Each number is 200 + 40 x the weight over its row's rms, rounded and kept within 0 to 999. Layers, rows and columns count from 0. The size before them is the row's rms in percent of the matrix's.

# layer 8 MLP gate, 448x160, rms 0.241, rows 33-104, columns 128-159
099,237,205,239,215,214,164,165,249,246,171,254,164,266,249,233,271,210,235,215,162,132,213,214,224,120,185,235,180,220,215,218,163
094,246,206,178,224,117,204,206,180,203,151,257,157,163,172,182,175,184,211,159,235,191,253,170,178,110,217,143,195,167,247,213,197
105,238,213,200,227,174,262,215,136,310,217,122,201,237,229,174,255,210,214,221,192,280,219,210,180,243,213,244,234,201,140,225,210
110,115,146,138,241,233,95,204,221,191,148,130,296,210,282,218,262,264,240,169,221,195,198,166,245,239,197,159,141,212,160,233,239
091,208,192,231,190,326,229,194,240,189,261,133,205,227,245,201,217,255,140,224,258,189,216,215,162,231,215,188,181,255,176,151,231
101,235,200,205,172,202,82,224,191,230,217,155,187,111,202,177,185,169,235,190,188,192,206,234,236,207,183,126,240,207,168,197,255
103,280,224,227,115,213,126,172,149,185,205,213,230,207,201,258,295,202,165,261,124,201,187,250,226,123,249,174,273,274,177,185,228
117,283,236,240,187,202,204,187,157,318,149,169,141,255,226,170,238,173,225,236,248,185,209,252,158,214,257,183,179,248,198,180,220
094,242,172,213,189,168,231,129,116,194,261,167,122,218,146,200,201,218,130,210,173,227,165,194,233,142,189,136,222,239,226,149,195
107,185,227,173,133,161,237,151,180,191,207,192,203,226,155,261,140,208,129,202,208,248,186,178,200,141,173,130,169,212,187,144,167
086,131,235,158,207,185,179,223,217,214,178,176,256,226,222,146,229,220,215,213,226,186,238,180,111,154,205,139,151,207,176,240,190
088,234,226,168,296,175,235,191,189,221,251,130,135,185,151,310,210,218,186,141,126,151,240,144,249,217,177,167,130,171,192,258,212
108,160,202,183,175,235,225,182,131,220,148,184,194,161,218,223,130,138,181,235,271,211,224,180,184,270,153,113,168,269,261,168,174
099,203,236,210,189,205,233,200,183,216,185,200,217,234,220,223,267,232,265,268,172,123,187,90,261,135,161,196,133,252,164,225,240
098,208,238,210,173,219,233,222,157,157,126,184,196,194,145,191,200,213,150,151,212,271,202,204,195,219,258,146,210,233,113,136,267
097,166,211,239,136,236,190,251,267,255,267,192,291,156,262,172,186,191,189,230,166,187,198,266,208,270,197,206,191,227,181,193,211
099,203,204,246,131,223,178,201,171,143,145,210,180,194,182,233,116,211,104,196,263,200,245,199,233,244,210,246,185,189,160,161,250
101,200,205,266,206,221,245,222,202,148,232,213,205,222,220,233,139,225,227,216,141,138,227,126,275,217,209,190,256,166,154,212,180
092,238,210,114,177,189,123,236,175,178,188,233,240,189,190,150,200,130,174,225,178,207,206,215,235,183,177,219,174,216,253,211,284
091,195,195,173,264,146,240,153,210,182,183,158,151,198,156,153,168,142,164,263,258,151,216,145,179,214,231,270,199,228,237,218,179
089,167,177,267,212,180,200,240,275,93,166,279,204,90,164,211,203,245,186,196,198,261,197,218,195,167,169,193,241,195,217,126,193
099,204,92,217,248,272,189,230,196,195,243,128,180,192,242,123,223,184,197,197,131,170,128,198,240,261,229,204,203,264,164,132,191
117,244,151,243,167,149,262,274,174,265,214,262,203,249,186,194,201,241,222,198,208,160,190,259,249,180,308,251,201,248,182,180,204
106,213,255,233,146,145,259,243,224,170,213,266,216,190,255,176,135,175,196,176,182,154,267,150,223,226,191,243,233,229,212,236,229
095,205,227,215,179,184,289,239,189,248,172,144,212,217,208,211,265,179,155,214,212,199,272,196,186,160,259,190,111,246,187,258,238
106,155,202,162,133,221,204,187,162,224,258,138,217,232,215,262,203,226,242,212,130,197,236,272,249,218,196,164,199,178,177,246,183
102,189,233,248,238,234,170,242,173,219,276,190,226,232,175,217,119,251,179,183,277,243,193,249,265,177,222,184,162,117,184,187,175
088,134,167,244,192,157,232,231,125,232,262,134,230,202,268,228,203,119,180,224,207,162,228,227,198,165,259,168,173,192,227,191,219
106,195,225,197,231,188,156,215,211,241,216,215,204,188,272,246,221,200,193,170,276,257,217,203,199,180,291,216,191,152,212,236,264
102,234,233,215,207,256,304,152,280,245,159,190,140,184,245,252,225,136,171,240,205,175,169,166,160,221,205,132,177,182,235,233,149
116,252,218,189,210,213,210,143,133,182,131,183,163,205,241,183,211,156,197,196,218,164,208,199,221,197,219,211,214,223,224,184,176
098,208,184,189,264,210,157,205,213,259,255,172,128,234,204,160,147,236,216,161,231,116,152,319,211,231,169,186,125,244,179,228,204
105,146,102,217,200,113,231,224,271,221,219,205,181,191,242,180,196,195,138,169,207,161,247,166,210,204,175,189,217,260,235,139,215
098,155,202,204,175,190,164,249,189,205,272,192,154,208,201,239,191,147,197,225,206,284,224,116,197,207,158,219,216,249,197,219,156
107,201,137,192,139,308,267,139,159,190,131,200,178,217,222,178,211,112,201,203,148,122,159,219,159,154,307,182,231,265,201,238,153
093,202,253,277,191,206,210,202,222,220,137,240,261,143,192,224,162,234,203,137,135,210,139,148,272,172,190,210,247,256,209,165,200
091,209,284,246,236,162,229,224,177,182,210,167,237,159,145,236,217,225,192,149,235,216,163,263,243,211,239,203,209,201,188,205,195
081,234,146,243,208,188,173,156,187,213,169,169,147,215,171,211,178,175,253,166,187,159,212,148,226,158,186,236,176,215,196,249,211
097,213,305,150,129,253,253,189,247,201,225,156,227,220,208,198,132,232,251,219,269,185,305,187,251,230,230,226,158,194,229,159,223
099,165,244,229,221,197,239,213,213,283,258,185,234,225,163,216,168,162,283,131,245,225,204,163,228,202,225,218,137,146,200,175,245
109,271,185,210,167,206,167,202,155,170,210,209,171,233,212,255,242,222,175,143,286,171,152,162,175,158,188,263,183,275,232,238,131
094,197,171,234,202,252,174,181,270,276,199,87,200,184,224,218,260,222,107,242,225,184,242,173,214,219,212,169,217,164,141,221,142
080,127,155,121,262,212,188,125,214,165,149,253,148,160,305,241,198,269,215,224,217,234,215,210,214,169,230,179,213,194,170,293,213
092,204,188,208,281,208,247,117,305,192,162,150,218,297,166,182,253,264,206,261,203,193,241,116,197,189,204,120,256,171,196,193,231
082,263,243,232,233,154,117,231,201,192,206,195,237,191,130,150,240,207,254,205,186,243,249,153,197,131,181,201,162,216,239,160,157
077,205,179,185,252,229,207,191,203,190,203,157,139,223,183,157,196,203,241,170,263,231,138,159,171,176,229,247,202,180,245,275,121
099,171,225,246,231,240,192,231,219,201,168,179,266,199,208,240,205,148,194,150,202,224,178,223,197,162,187,223,211,212,141,175,269
080,191,199,220,147,227,196,140,236,188,255,212,265,198,137,208,237,232,290,234,194,186,166,222,197,184,160,180,191,216,218,183,195
095,197,206,189,214,163,183,268,139,142,175,199,227,159,197,196,195,172,154,208,225,220,235,184,177,212,193,203,230,216,194,157,176
102,251,201,232,225,140,246,199,231,182,139,166,158,164,162,114,271,236,149,196,199,266,214,179,147,203,210,140,214,249,197,212,193
095,173,221,251,137,201,202,167,225,230,183,229,146,240,187,224,101,168,190,235,162,126,201,207,187,203,190,124,214,185,172,173,180
097,146,151,172,209,229,217,195,245,159,226,173,193,182,110,221,180,265,253,210,197,125,262,251,210,168,230,229,261,185,201,239,225
104,203,147,130,167,186,262,201,200,126,215,231,54,189,196,248,214,203,239,258,229,141,209,175,188,268,217,218,203,160,150,200,218
103,223,163,166,228,224,130,167,127,220,157,252,156,198,172,130,210,115,204,205,168,161,191,186,158,313,195,143,180,141,185,180,169
098,187,182,208,194,238,178,184,239,196,209,169,159,251,157,237,250,224,171,170,180,209,157,126,310,192,233,215,126,177,173,325,158
115,185,223,198,193,213,238,167,264,308,197,209,195,236,158,203,218,208,192,123,153,173,143,132,229,209,193,200,262,208,180,259,176
104,207,250,175,158,276,245,228,157,254,182,177,232,201,199,231,133,160,205,200,228,226,156,208,199,197,264,123,194,122,129,205,187
107,158,180,224,168,281,198,177,190,231,170,107,222,222,203,160,154,170,164,207,158,172,224,223,206,184,194,166,187,215,165,154,253
098,224,198,269,162,194,183,133,258,149,179,212,212,175,227,238,139,197,240,161,208,248,214,246,256,232,271,153,154,208,165,166,242
096,126,260,243,175,171,213,172,170,250,162,116,219,241,158,213,273,220,254,284,168,171,243,229,199,222,196,202,204,244,181,304,179
098,161,235,196,190,221,243,243,137,174,96,208,262,153,177,156,205,226,109,247,188,172,219,191,218,154,208,133,236,243,183,220,125
091,229,142,187,187,230,164,170,183,193,186,169,166,232,174,203,170,211,182,176,144,174,229,193,182,195,229,154,240,241,208,119,232
101,180,255,219,222,217,171,181,161,211,210,138,203,245,269,243,224,117,218,131,204,203,167,257,266,199,224,178,212,194,132,248,248
096,122,192,178,178,258,147,163,200,148,223,188,222,159,173,165,177,172,175,252,177,202,245,157,196,228,236,161,226,254,244,170,229
080,215,232,186,196,93,243,183,209,171,201,170,258,165,125,191,201,147,205,224,139,244,213,153,194,240,267,183,149,196,242,188,164
102,229,269,152,195,230,230,251,168,196,182,188,219,173,207,231,211,298,260,193,171,185,121,193,203,163,168,175,213,227,229,217,233
109,220,174,226,172,182,266,233,211,196,147,193,222,115,238,178,189,194,144,188,135,182,220,158,172,190,215,126,253,166,99,144,177
105,198,165,238,211,130,220,166,230,155,245,227,158,179,293,288,220,210,178,157,215,248,135,146,167,195,240,201,260,206,188,156,183
098,248,214,245,235,205,211,256,145,213,172,193,275,153,266,201,172,206,212,297,210,287,142,191,195,230,164,166,178,175,224,182,202
099,230,188,205,140,250,233,228,255,126,216,146,166,151,183,183,250,195,194,234,226,275,184,218,154,210,249,170,204,163,194,221,242
089,305,224,155,153,67,189,193,167,154,246,230,198,176,220,189,261,172,210,206,167,270,216,247,240,242,274,184,180,198,180,217,204
110,196,182,204,162,207,178,226,266,207,251,184,228,160,148,260,193,227,222,257,289,200,163,112,150,228,193,262,231,201,200,197,229
# layer 8 MLP up, 448x160, rms 0.269, rows 33-103, columns 128-159
090,230,183,309,171,196,164,127,220,187,158,220,256,166,182,241,268,171,159,209,162,195,248,227,166,186,237,249,180,246,202,199,182
093,193,219,160,184,220,250,193,200,165,284,195,277,152,196,171,184,179,132,208,166,188,172,271,261,220,237,218,235,215,244,284,164
101,294,251,127,214,200,222,235,157,262,205,222,226,305,125,263,215,140,200,251,224,123,165,224,175,180,186,208,202,199,222,185,157
098,211,237,137,185,214,227,249,178,190,236,161,207,172,226,213,197,205,251,220,268,264,204,152,205,216,176,194,148,238,240,207,211
096,226,225,214,165,225,135,167,212,168,166,239,191,264,164,216,166,127,138,141,227,229,169,278,219,203,206,182,154,240,191,200,274
102,163,160,270,287,225,213,184,182,271,189,183,216,169,218,250,227,231,204,203,195,229,214,171,171,238,179,158,220,181,163,225,175
114,128,118,165,206,221,214,193,208,213,210,182,136,155,237,174,245,81,197,200,178,145,197,221,205,192,214,213,210,183,217,192,232
106,251,190,179,227,254,203,129,183,136,109,235,191,222,185,207,201,178,208,169,200,251,181,162,128,238,175,171,236,197,186,130,211
099,217,185,204,226,152,207,191,246,226,242,119,154,259,189,153,202,215,140,208,181,210,257,176,159,152,182,241,191,258,255,197,230
116,219,213,181,154,217,214,161,272,199,199,238,225,232,178,231,119,171,228,190,243,177,219,200,203,171,182,205,302,155,200,119,176
081,213,218,201,231,302,225,167,210,212,187,142,171,174,159,228,221,143,237,176,152,174,267,164,172,224,222,212,175,250,210,181,190
087,162,197,178,243,245,165,271,182,221,160,268,223,98,285,169,175,188,211,248,141,255,164,157,196,215,179,241,229,228,229,255,235
098,192,234,243,221,264,273,194,270,144,195,196,192,211,226,188,185,236,253,229,166,115,215,201,190,177,212,177,157,221,142,183,142
105,244,182,213,163,228,194,107,209,235,224,145,231,211,213,168,189,125,164,166,204,225,212,144,178,263,239,274,235,232,216,256,227
098,160,150,226,175,250,156,205,190,159,270,174,181,201,154,111,206,202,218,195,234,179,298,297,187,233,233,212,182,203,221,181,248
094,213,206,134,155,175,227,251,176,144,187,204,177,217,158,222,190,196,267,241,209,133,216,212,201,208,152,231,219,186,199,182,190
104,230,264,149,298,151,173,214,120,117,153,230,216,208,208,190,243,161,179,210,223,142,162,187,201,269,171,206,163,214,182,182,134
114,259,171,72,216,203,187,227,195,146,167,135,187,161,129,191,204,183,189,189,207,278,195,174,199,294,242,252,153,223,206,193,190
099,216,205,229,261,183,209,245,213,143,169,224,166,207,166,183,172,239,129,156,175,237,212,214,148,210,257,273,170,233,187,208,171
087,207,246,164,243,210,213,238,180,199,128,210,185,152,195,223,259,231,232,306,210,158,133,218,182,211,212,193,161,211,236,236,136
074,208,185,193,217,247,216,137,170,134,225,192,171,169,233,215,130,194,172,217,181,151,224,172,229,253,258,210,188,200,242,157,150
090,243,171,149,210,193,182,150,162,284,229,204,274,201,196,222,169,138,142,172,246,136,169,226,178,281,207,170,170,181,284,200,151
108,188,180,208,167,208,269,237,190,175,168,215,182,123,210,183,146,191,168,197,201,186,155,253,180,183,190,184,118,232,237,141,196
111,221,213,180,251,212,197,188,192,251,210,206,311,191,218,175,184,168,128,208,265,225,186,208,207,267,250,167,166,153,233,194,194
088,227,155,208,222,179,113,253,219,146,168,176,149,165,175,178,214,215,230,204,193,205,192,218,204,211,218,235,237,142,164,214,206
104,184,89,240,262,234,164,243,209,310,252,88,147,240,203,182,237,191,176,186,205,235,185,136,168,240,261,157,135,173,236,213,256
089,131,266,194,271,221,219,227,191,195,271,223,223,264,189,196,211,159,202,205,238,192,256,217,173,216,216,248,192,224,200,165,243
105,166,245,187,211,261,180,199,194,194,214,267,165,177,231,173,105,245,229,105,204,155,117,179,190,238,212,151,195,154,131,195,252
105,160,225,204,206,191,214,190,242,240,134,159,191,178,177,217,157,191,255,164,223,156,192,222,139,229,221,204,204,206,218,207,177
101,227,172,207,301,169,195,225,135,273,294,164,212,185,170,290,196,142,239,202,235,255,223,225,200,165,214,148,209,147,200,222,187
092,222,181,244,226,157,202,180,208,94,238,212,226,195,188,210,224,190,212,216,159,181,202,264,237,214,162,242,194,132,190,176,122
100,180,240,212,262,234,192,153,132,196,137,152,196,169,193,174,185,169,269,144,224,225,215,124,225,146,167,162,172,187,192,215,234
112,167,175,263,184,239,190,164,140,267,193,204,189,175,318,229,218,205,196,217,176,128,244,118,192,260,166,232,136,188,141,203,231
099,208,194,232,155,178,175,203,166,236,206,279,175,222,218,206,206,251,229,216,193,267,176,115,214,178,134,190,191,141,176,174,240
106,198,234,164,183,214,277,242,256,182,196,187,178,162,116,247,188,257,268,185,179,245,204,174,124,197,214,218,232,161,221,189,126
125,237,249,243,217,170,125,215,209,150,178,199,161,234,235,143,300,250,275,242,266,209,166,183,203,175,246,240,200,218,194,203,257
084,178,189,92,152,167,173,168,116,200,195,200,107,246,232,146,202,145,252,195,229,152,235,242,208,213,161,264,182,192,162,253,230
099,206,207,198,210,208,208,168,225,179,249,166,195,223,189,205,239,227,191,292,194,257,160,168,239,233,276,190,203,244,115,168,222
106,204,229,214,208,182,169,247,160,229,192,261,144,181,266,180,137,151,191,213,190,153,214,187,226,163,161,208,181,198,242,117,177
108,166,207,178,228,217,144,184,190,251,178,217,249,198,188,183,164,180,175,194,235,215,237,127,249,178,281,115,217,195,200,197,219
105,198,159,181,178,209,212,169,228,268,184,205,282,211,240,229,154,148,203,182,245,204,111,205,270,192,210,164,208,197,205,147,159
091,212,199,210,231,205,200,184,236,272,184,239,131,196,263,214,161,169,210,167,204,237,206,234,167,172,226,184,199,273,134,138,186
082,259,108,171,186,159,149,135,228,225,222,211,247,177,134,167,165,126,122,219,153,223,186,120,237,220,231,180,165,229,198,174,154
092,220,187,150,201,208,274,238,249,196,214,239,152,217,166,179,166,241,253,203,225,150,163,183,153,218,199,186,208,207,250,126,258
086,207,179,215,203,173,193,201,217,202,234,218,168,261,212,197,202,150,183,211,163,256,239,163,236,206,273,145,228,221,153,177,249
081,269,173,219,56,110,193,236,177,277,205,232,171,215,179,219,197,245,177,203,158,254,208,143,156,243,159,188,203,292,176,189,206
096,129,196,181,202,198,105,267,198,162,158,170,189,208,247,173,244,248,191,185,166,142,219,150,207,192,191,314,208,211,235,205,159
075,161,221,232,217,177,185,179,206,247,263,206,285,185,202,213,202,221,221,218,280,189,217,271,167,185,248,160,198,194,201,197,252
090,146,263,214,203,212,217,252,238,229,148,153,180,179,161,216,151,210,235,173,203,171,164,258,193,191,227,201,154,151,162,114,196
105,178,239,223,226,243,185,179,174,186,226,176,208,185,234,257,229,237,165,304,204,204,163,153,217,166,272,244,262,244,241,164,230
129,219,165,157,240,187,206,216,222,180,209,153,230,259,189,291,229,163,168,206,160,172,219,186,206,236,207,213,89,186,209,198,183
094,173,227,252,242,166,205,173,219,197,150,120,145,218,189,302,265,217,180,200,212,154,165,215,166,196,188,264,199,162,205,240,229
105,225,265,237,221,229,185,170,185,185,174,158,215,163,133,187,229,133,208,233,289,231,185,134,141,177,202,205,300,229,256,219,178
099,258,177,247,182,223,123,100,209,196,193,231,140,128,252,257,187,173,214,199,193,172,180,178,167,271,196,197,191,177,210,209,209
096,91,230,175,211,227,191,257,182,229,210,225,236,176,204,274,228,210,249,253,104,162,110,147,230,181,172,228,167,148,154,220,184
111,197,259,193,212,219,209,230,253,200,180,141,223,194,154,204,260,218,184,193,153,207,143,225,198,236,196,221,201,181,245,214,199
099,261,220,329,211,296,147,141,189,197,193,160,233,198,152,149,226,223,170,200,236,171,218,209,169,165,219,240,117,181,199,139,189
111,217,118,237,125,207,201,196,209,204,236,136,185,209,263,201,202,247,258,266,190,176,206,145,201,183,210,192,131,249,179,201,225
125,173,190,147,183,151,210,271,307,202,167,169,180,250,273,233,168,161,190,218,142,233,220,186,169,174,244,199,206,136,220,239,245
105,209,142,166,116,220,237,221,206,197,162,165,172,142,215,248,219,168,188,291,197,91,230,192,136,222,205,262,211,221,157,228,210
098,178,93,250,167,161,206,176,189,258,187,198,143,156,191,136,193,203,165,260,223,166,212,229,174,249,155,223,271,141,163,232,185
107,195,191,160,222,207,225,224,109,231,167,189,233,173,144,230,237,138,217,212,182,192,264,162,244,172,267,184,205,228,202,194,145
089,136,241,170,221,190,178,182,192,268,97,192,155,206,169,209,231,225,213,207,225,198,240,263,163,181,157,158,175,244,159,172,299
098,229,220,178,220,205,215,181,313,242,225,260,166,166,240,233,250,181,178,225,230,148,208,237,156,252,246,237,206,156,214,203,208
087,214,136,198,245,221,130,260,216,239,185,257,200,221,187,192,214,181,186,168,162,181,196,197,215,144,158,184,226,129,206,179,234
098,227,194,248,246,205,168,252,235,209,229,181,178,201,203,186,190,208,231,186,212,212,173,239,212,113,206,184,161,158,221,178,151
103,183,207,201,218,217,187,171,207,219,158,170,251,217,152,159,187,233,278,218,232,186,223,279,225,168,234,173,202,205,128,218,217
113,152,144,158,205,155,227,268,223,241,131,206,232,226,156,229,136,239,201,198,231,233,153,208,239,224,139,195,252,228,180,167,283
080,229,278,248,228,188,248,221,154,220,220,162,209,65,274,252,178,285,212,223,186,213,242,192,189,159,224,206,204,186,239,233,293
109,172,222,239,149,185,246,175,193,249,230,170,272,220,227,152,248,214,259,221,158,200,134,272,212,192,133,245,195,155,205,283,187
091,158,221,181,213,235,259,217,262,210,167,173,185,185,218,229,147,202,189,150,216,171,249,195,162,182,175,183,202,240,227,207,152
# layer 8 MLP down (transposed), 448x160, rms 0.15, rows 33-103, columns 128-159
088,191,230,253,263,219,155,142,229,195,197,242,225,229,191,296,257,189,261,219,143,201,186,188,200,212,226,234,194,140,227,165,266
091,193,250,173,276,220,237,215,198,192,209,207,139,192,182,198,175,247,210,141,212,204,273,88,241,183,165,211,119,167,247,197,244
100,173,179,151,170,111,258,180,208,233,286,181,210,195,235,223,192,222,197,287,149,196,228,226,263,231,188,201,155,238,192,136,218
095,203,157,216,218,172,125,167,166,189,135,161,208,254,161,167,184,178,208,148,157,191,201,152,193,189,193,200,228,207,222,191,156
099,171,159,239,268,106,192,222,199,255,284,237,181,184,182,229,148,198,200,178,183,214,209,143,196,194,164,120,259,210,190,178,216
103,194,173,166,210,235,220,172,156,146,173,217,194,209,209,234,237,281,197,197,229,172,210,232,210,237,239,227,210,213,222,240,168
108,141,177,236,175,249,232,221,252,228,152,211,198,233,246,192,121,194,192,190,195,194,232,248,150,194,127,180,183,79,168,153,245
100,181,171,288,224,189,185,153,168,158,108,203,132,225,189,240,208,218,193,217,166,186,156,193,181,165,178,160,206,202,209,260,162
094,204,208,151,158,231,188,165,222,146,161,181,191,123,266,246,261,261,262,235,184,207,170,223,239,192,172,116,189,149,140,218,166
113,219,238,243,167,202,208,255,231,215,224,180,221,189,257,165,114,106,221,210,198,292,196,187,142,153,163,183,219,175,200,193,191
094,205,170,208,200,145,204,171,178,153,185,168,169,184,211,191,209,265,161,201,203,222,140,198,291,212,177,194,269,170,145,263,207
090,190,224,245,151,239,177,217,258,168,158,191,219,189,184,178,197,159,141,206,166,240,181,181,145,183,160,126,221,211,213,200,211
098,203,171,172,182,198,249,261,237,118,223,151,181,246,189,241,133,193,207,284,193,131,141,264,195,182,114,212,219,232,205,182,246
114,210,137,197,174,131,215,205,230,251,246,146,172,177,212,167,115,186,180,184,210,213,235,288,200,178,253,174,166,150,256,181,178
096,208,170,201,182,163,235,205,168,203,113,216,167,206,195,215,166,227,275,228,276,248,261,207,232,225,216,226,199,235,176,189,294
091,149,228,144,205,180,175,268,194,213,145,159,200,190,152,223,166,162,217,218,199,155,199,158,166,86,192,202,220,194,194,160,163
101,221,271,158,261,227,223,171,152,188,160,257,209,136,206,252,181,246,181,213,183,266,291,123,221,204,221,181,185,179,219,180,198
111,260,159,198,151,180,203,219,149,231,198,197,121,173,205,127,247,169,191,225,127,194,176,178,176,228,189,250,160,231,209,195,204
094,279,205,218,200,233,155,191,264,204,211,217,202,222,177,185,165,216,152,150,228,194,181,197,198,185,169,172,260,224,172,144,200
096,204,152,169,218,137,162,165,249,137,245,163,203,236,145,161,56,156,182,148,211,208,216,169,193,176,206,174,214,186,200,212,170
098,187,251,181,200,126,208,181,277,189,180,226,290,174,154,209,135,207,221,191,273,226,172,185,143,143,195,214,181,247,187,125,237
096,172,127,233,269,168,156,265,247,216,206,149,181,173,219,169,208,136,161,189,224,238,155,325,152,222,201,204,225,209,158,159,91
102,204,157,177,152,260,234,239,228,254,217,227,226,222,171,195,202,167,150,179,280,183,59,187,200,148,260,168,183,259,198,188,193
106,220,163,145,230,219,176,207,165,203,225,227,183,152,182,197,213,142,218,256,228,231,247,234,215,149,176,269,147,257,211,178,169
089,155,224,164,200,188,174,216,206,242,184,122,143,253,210,212,203,225,249,256,217,176,205,176,188,212,187,174,158,195,171,213,177
097,153,168,191,260,241,215,233,224,202,150,239,219,177,261,134,252,226,160,144,169,249,221,226,243,163,262,165,169,165,230,276,146
097,184,150,194,186,77,216,195,213,154,268,204,208,247,259,162,282,136,197,217,168,221,239,197,175,252,198,188,202,197,176,154,216
102,107,264,207,190,278,203,238,181,221,256,184,211,218,253,216,198,222,180,200,141,172,146,232,186,177,214,259,133,209,108,107,273
104,190,264,237,144,189,212,188,281,173,247,242,135,210,191,254,170,268,216,226,245,276,160,259,211,220,154,266,252,205,242,175,208
096,123,137,224,263,247,192,173,221,164,200,188,195,269,179,151,155,159,159,204,230,211,234,146,208,176,219,161,151,188,281,147,236
113,161,239,212,193,143,197,206,332,244,265,190,257,243,210,248,209,221,168,176,176,209,208,178,229,231,141,165,191,152,154,253,240
096,170,204,167,197,222,237,169,156,244,214,265,265,168,193,167,251,171,184,131,235,187,156,155,172,149,206,243,232,211,250,140,110
113,135,218,270,130,136,184,137,231,175,219,197,225,241,251,155,174,187,187,209,234,198,141,205,216,218,269,195,150,114,248,239,159
107,199,136,258,239,168,226,179,210,201,266,232,251,191,211,188,215,208,171,157,185,191,263,227,222,211,151,194,114,174,298,243,260
098,173,127,180,201,212,239,228,200,127,253,267,260,224,149,152,265,186,123,241,135,197,266,206,189,204,227,172,256,167,209,160,186
124,212,178,232,193,252,166,199,260,241,233,257,179,159,289,103,188,165,263,266,217,208,220,164,237,79,220,235,179,202,201,158,246
084,247,187,203,212,140,166,202,198,224,193,178,198,232,159,135,194,142,180,214,231,184,235,135,163,203,210,196,158,182,224,94,131
101,169,119,169,201,206,243,190,192,248,163,112,108,204,232,200,191,136,144,159,211,225,174,222,226,216,217,202,236,230,184,204,194
100,150,229,217,190,245,187,227,137,183,266,245,156,228,123,205,284,169,248,191,279,137,202,145,223,136,253,167,204,171,217,192,175
110,194,139,130,221,180,119,138,206,165,215,141,200,200,159,194,211,242,251,282,169,236,202,191,192,236,187,209,219,215,152,251,184
101,142,142,216,238,158,163,216,250,196,172,213,205,244,138,179,201,188,177,192,217,167,173,251,246,178,212,171,149,163,211,234,179
094,232,240,215,149,181,169,171,218,265,232,167,167,175,203,197,209,287,236,209,240,138,137,336,259,201,284,194,148,210,159,186,251
077,219,183,173,249,293,138,161,216,174,130,140,169,235,264,219,190,249,237,190,174,139,180,269,198,198,200,256,177,190,214,223,199
090,265,124,244,169,261,148,191,194,204,263,182,173,213,221,234,198,224,166,150,198,240,209,268,164,232,257,247,280,148,167,225,180
087,151,210,219,290,184,112,231,203,237,164,158,199,130,214,275,234,269,248,204,221,181,207,250,147,177,194,184,171,143,267,203,157
076,222,254,203,258,169,178,180,188,180,146,196,162,196,164,246,103,152,236,173,154,263,244,137,226,198,209,200,181,170,209,223,237
101,208,243,178,169,246,203,254,181,242,180,128,194,182,188,198,214,108,261,174,115,228,263,218,249,242,184,314,168,249,160,306,157
083,125,167,186,238,138,194,182,201,195,135,219,144,202,208,231,168,179,181,165,218,150,229,219,247,196,208,166,208,201,187,204,143
091,171,167,225,125,211,185,205,200,210,166,183,260,199,183,160,247,217,254,189,179,207,163,233,170,223,194,224,134,188,148,222,206
106,162,222,188,209,141,242,166,89,167,155,274,145,121,161,214,277,197,189,282,160,190,143,227,211,205,277,269,176,234,226,164,220
127,220,270,205,334,226,297,251,182,153,229,216,208,238,172,240,204,233,179,270,233,179,166,166,179,217,133,129,149,164,202,201,271
090,151,214,226,202,152,204,200,222,210,222,241,207,216,165,161,209,188,160,224,183,90,167,144,224,159,186,205,188,168,154,138,167
101,221,214,147,190,172,165,199,211,240,215,221,209,170,178,184,150,193,225,186,187,171,208,169,208,166,218,237,162,248,143,239,152
100,262,225,196,231,234,185,204,211,200,150,184,161,173,184,236,93,176,171,161,172,185,135,240,193,235,145,173,253,201,226,229,191
095,213,245,261,165,120,181,210,240,244,192,197,221,199,188,176,207,165,235,123,193,145,177,124,194,153,184,210,184,155,188,205,214
107,212,122,169,182,243,214,196,195,250,180,215,178,165,138,248,232,194,126,157,218,187,135,92,240,232,235,156,232,174,234,288,185
099,257,257,237,140,253,141,174,187,227,170,224,206,221,208,217,95,123,155,204,246,264,196,201,185,240,187,191,248,179,149,147,197
111,251,202,154,183,212,163,158,208,171,243,184,230,155,174,226,214,225,175,233,205,214,238,285,180,174,124,227,206,184,261,215,217
132,213,176,134,211,151,130,134,196,220,232,162,105,180,202,234,170,196,221,189,186,133,191,99,214,226,165,214,215,290,222,247,244
100,221,333,249,220,123,234,229,172,247,260,205,212,223,226,180,242,251,243,224,188,177,208,245,210,254,242,142,235,181,297,199,222
099,139,212,187,186,221,273,217,194,210,253,235,224,117,126,185,171,184,173,158,75,207,185,201,198,202,152,216,179,172,179,225,216
112,198,204,264,183,259,234,241,156,254,116,120,207,161,195,185,193,212,207,201,159,197,172,239,244,140,261,259,157,143,172,219,114
094,199,192,152,207,149,120,203,209,223,157,270,256,190,180,196,185,207,234,204,244,255,201,182,83,191,177,208,220,241,240,182,218
093,298,168,157,219,182,208,213,141,225,197,187,240,226,200,206,233,182,210,150,210,181,236,115,183,176,191,199,195,107,210,197,171
086,189,262,166,157,211,262,194,224,156,212,109,183,198,250,173,177,196,212,219,242,168,149,185,216,241,292,282,267,303,231,213,121
102,232,235,232,148,197,246,174,199,143,159,264,252,219,233,220,193,228,253,155,189,202,184,134,147,225,176,198,226,260,241,166,212
101,173,156,264,199,195,128,158,157,200,202,225,264,145,235,249,201,187,148,199,215,175,207,196,137,195,97,139,269,231,227,200,164
111,222,163,229,252,171,153,221,209,130,166,235,151,159,200,156,139,187,187,153,279,233,142,235,183,189,222,225,265,183,222,222,174
102,145,195,179,163,177,256,197,270,188,232,210,189,321,115,171,159,155,188,164,205,177,213,213,163,219,169,210,214,272,145,145,170
102,176,233,257,169,160,190,195,188,251,159,219,201,234,263,264,261,229,183,240,208,250,201,188,214,241,251,228,210,246,153,213,153
091,162,203,180,160,148,272,192,113,238,292,158,226,116,158,173,249,205,176,214,200,222,140,114,190,243,223,210,232,276,190,214,186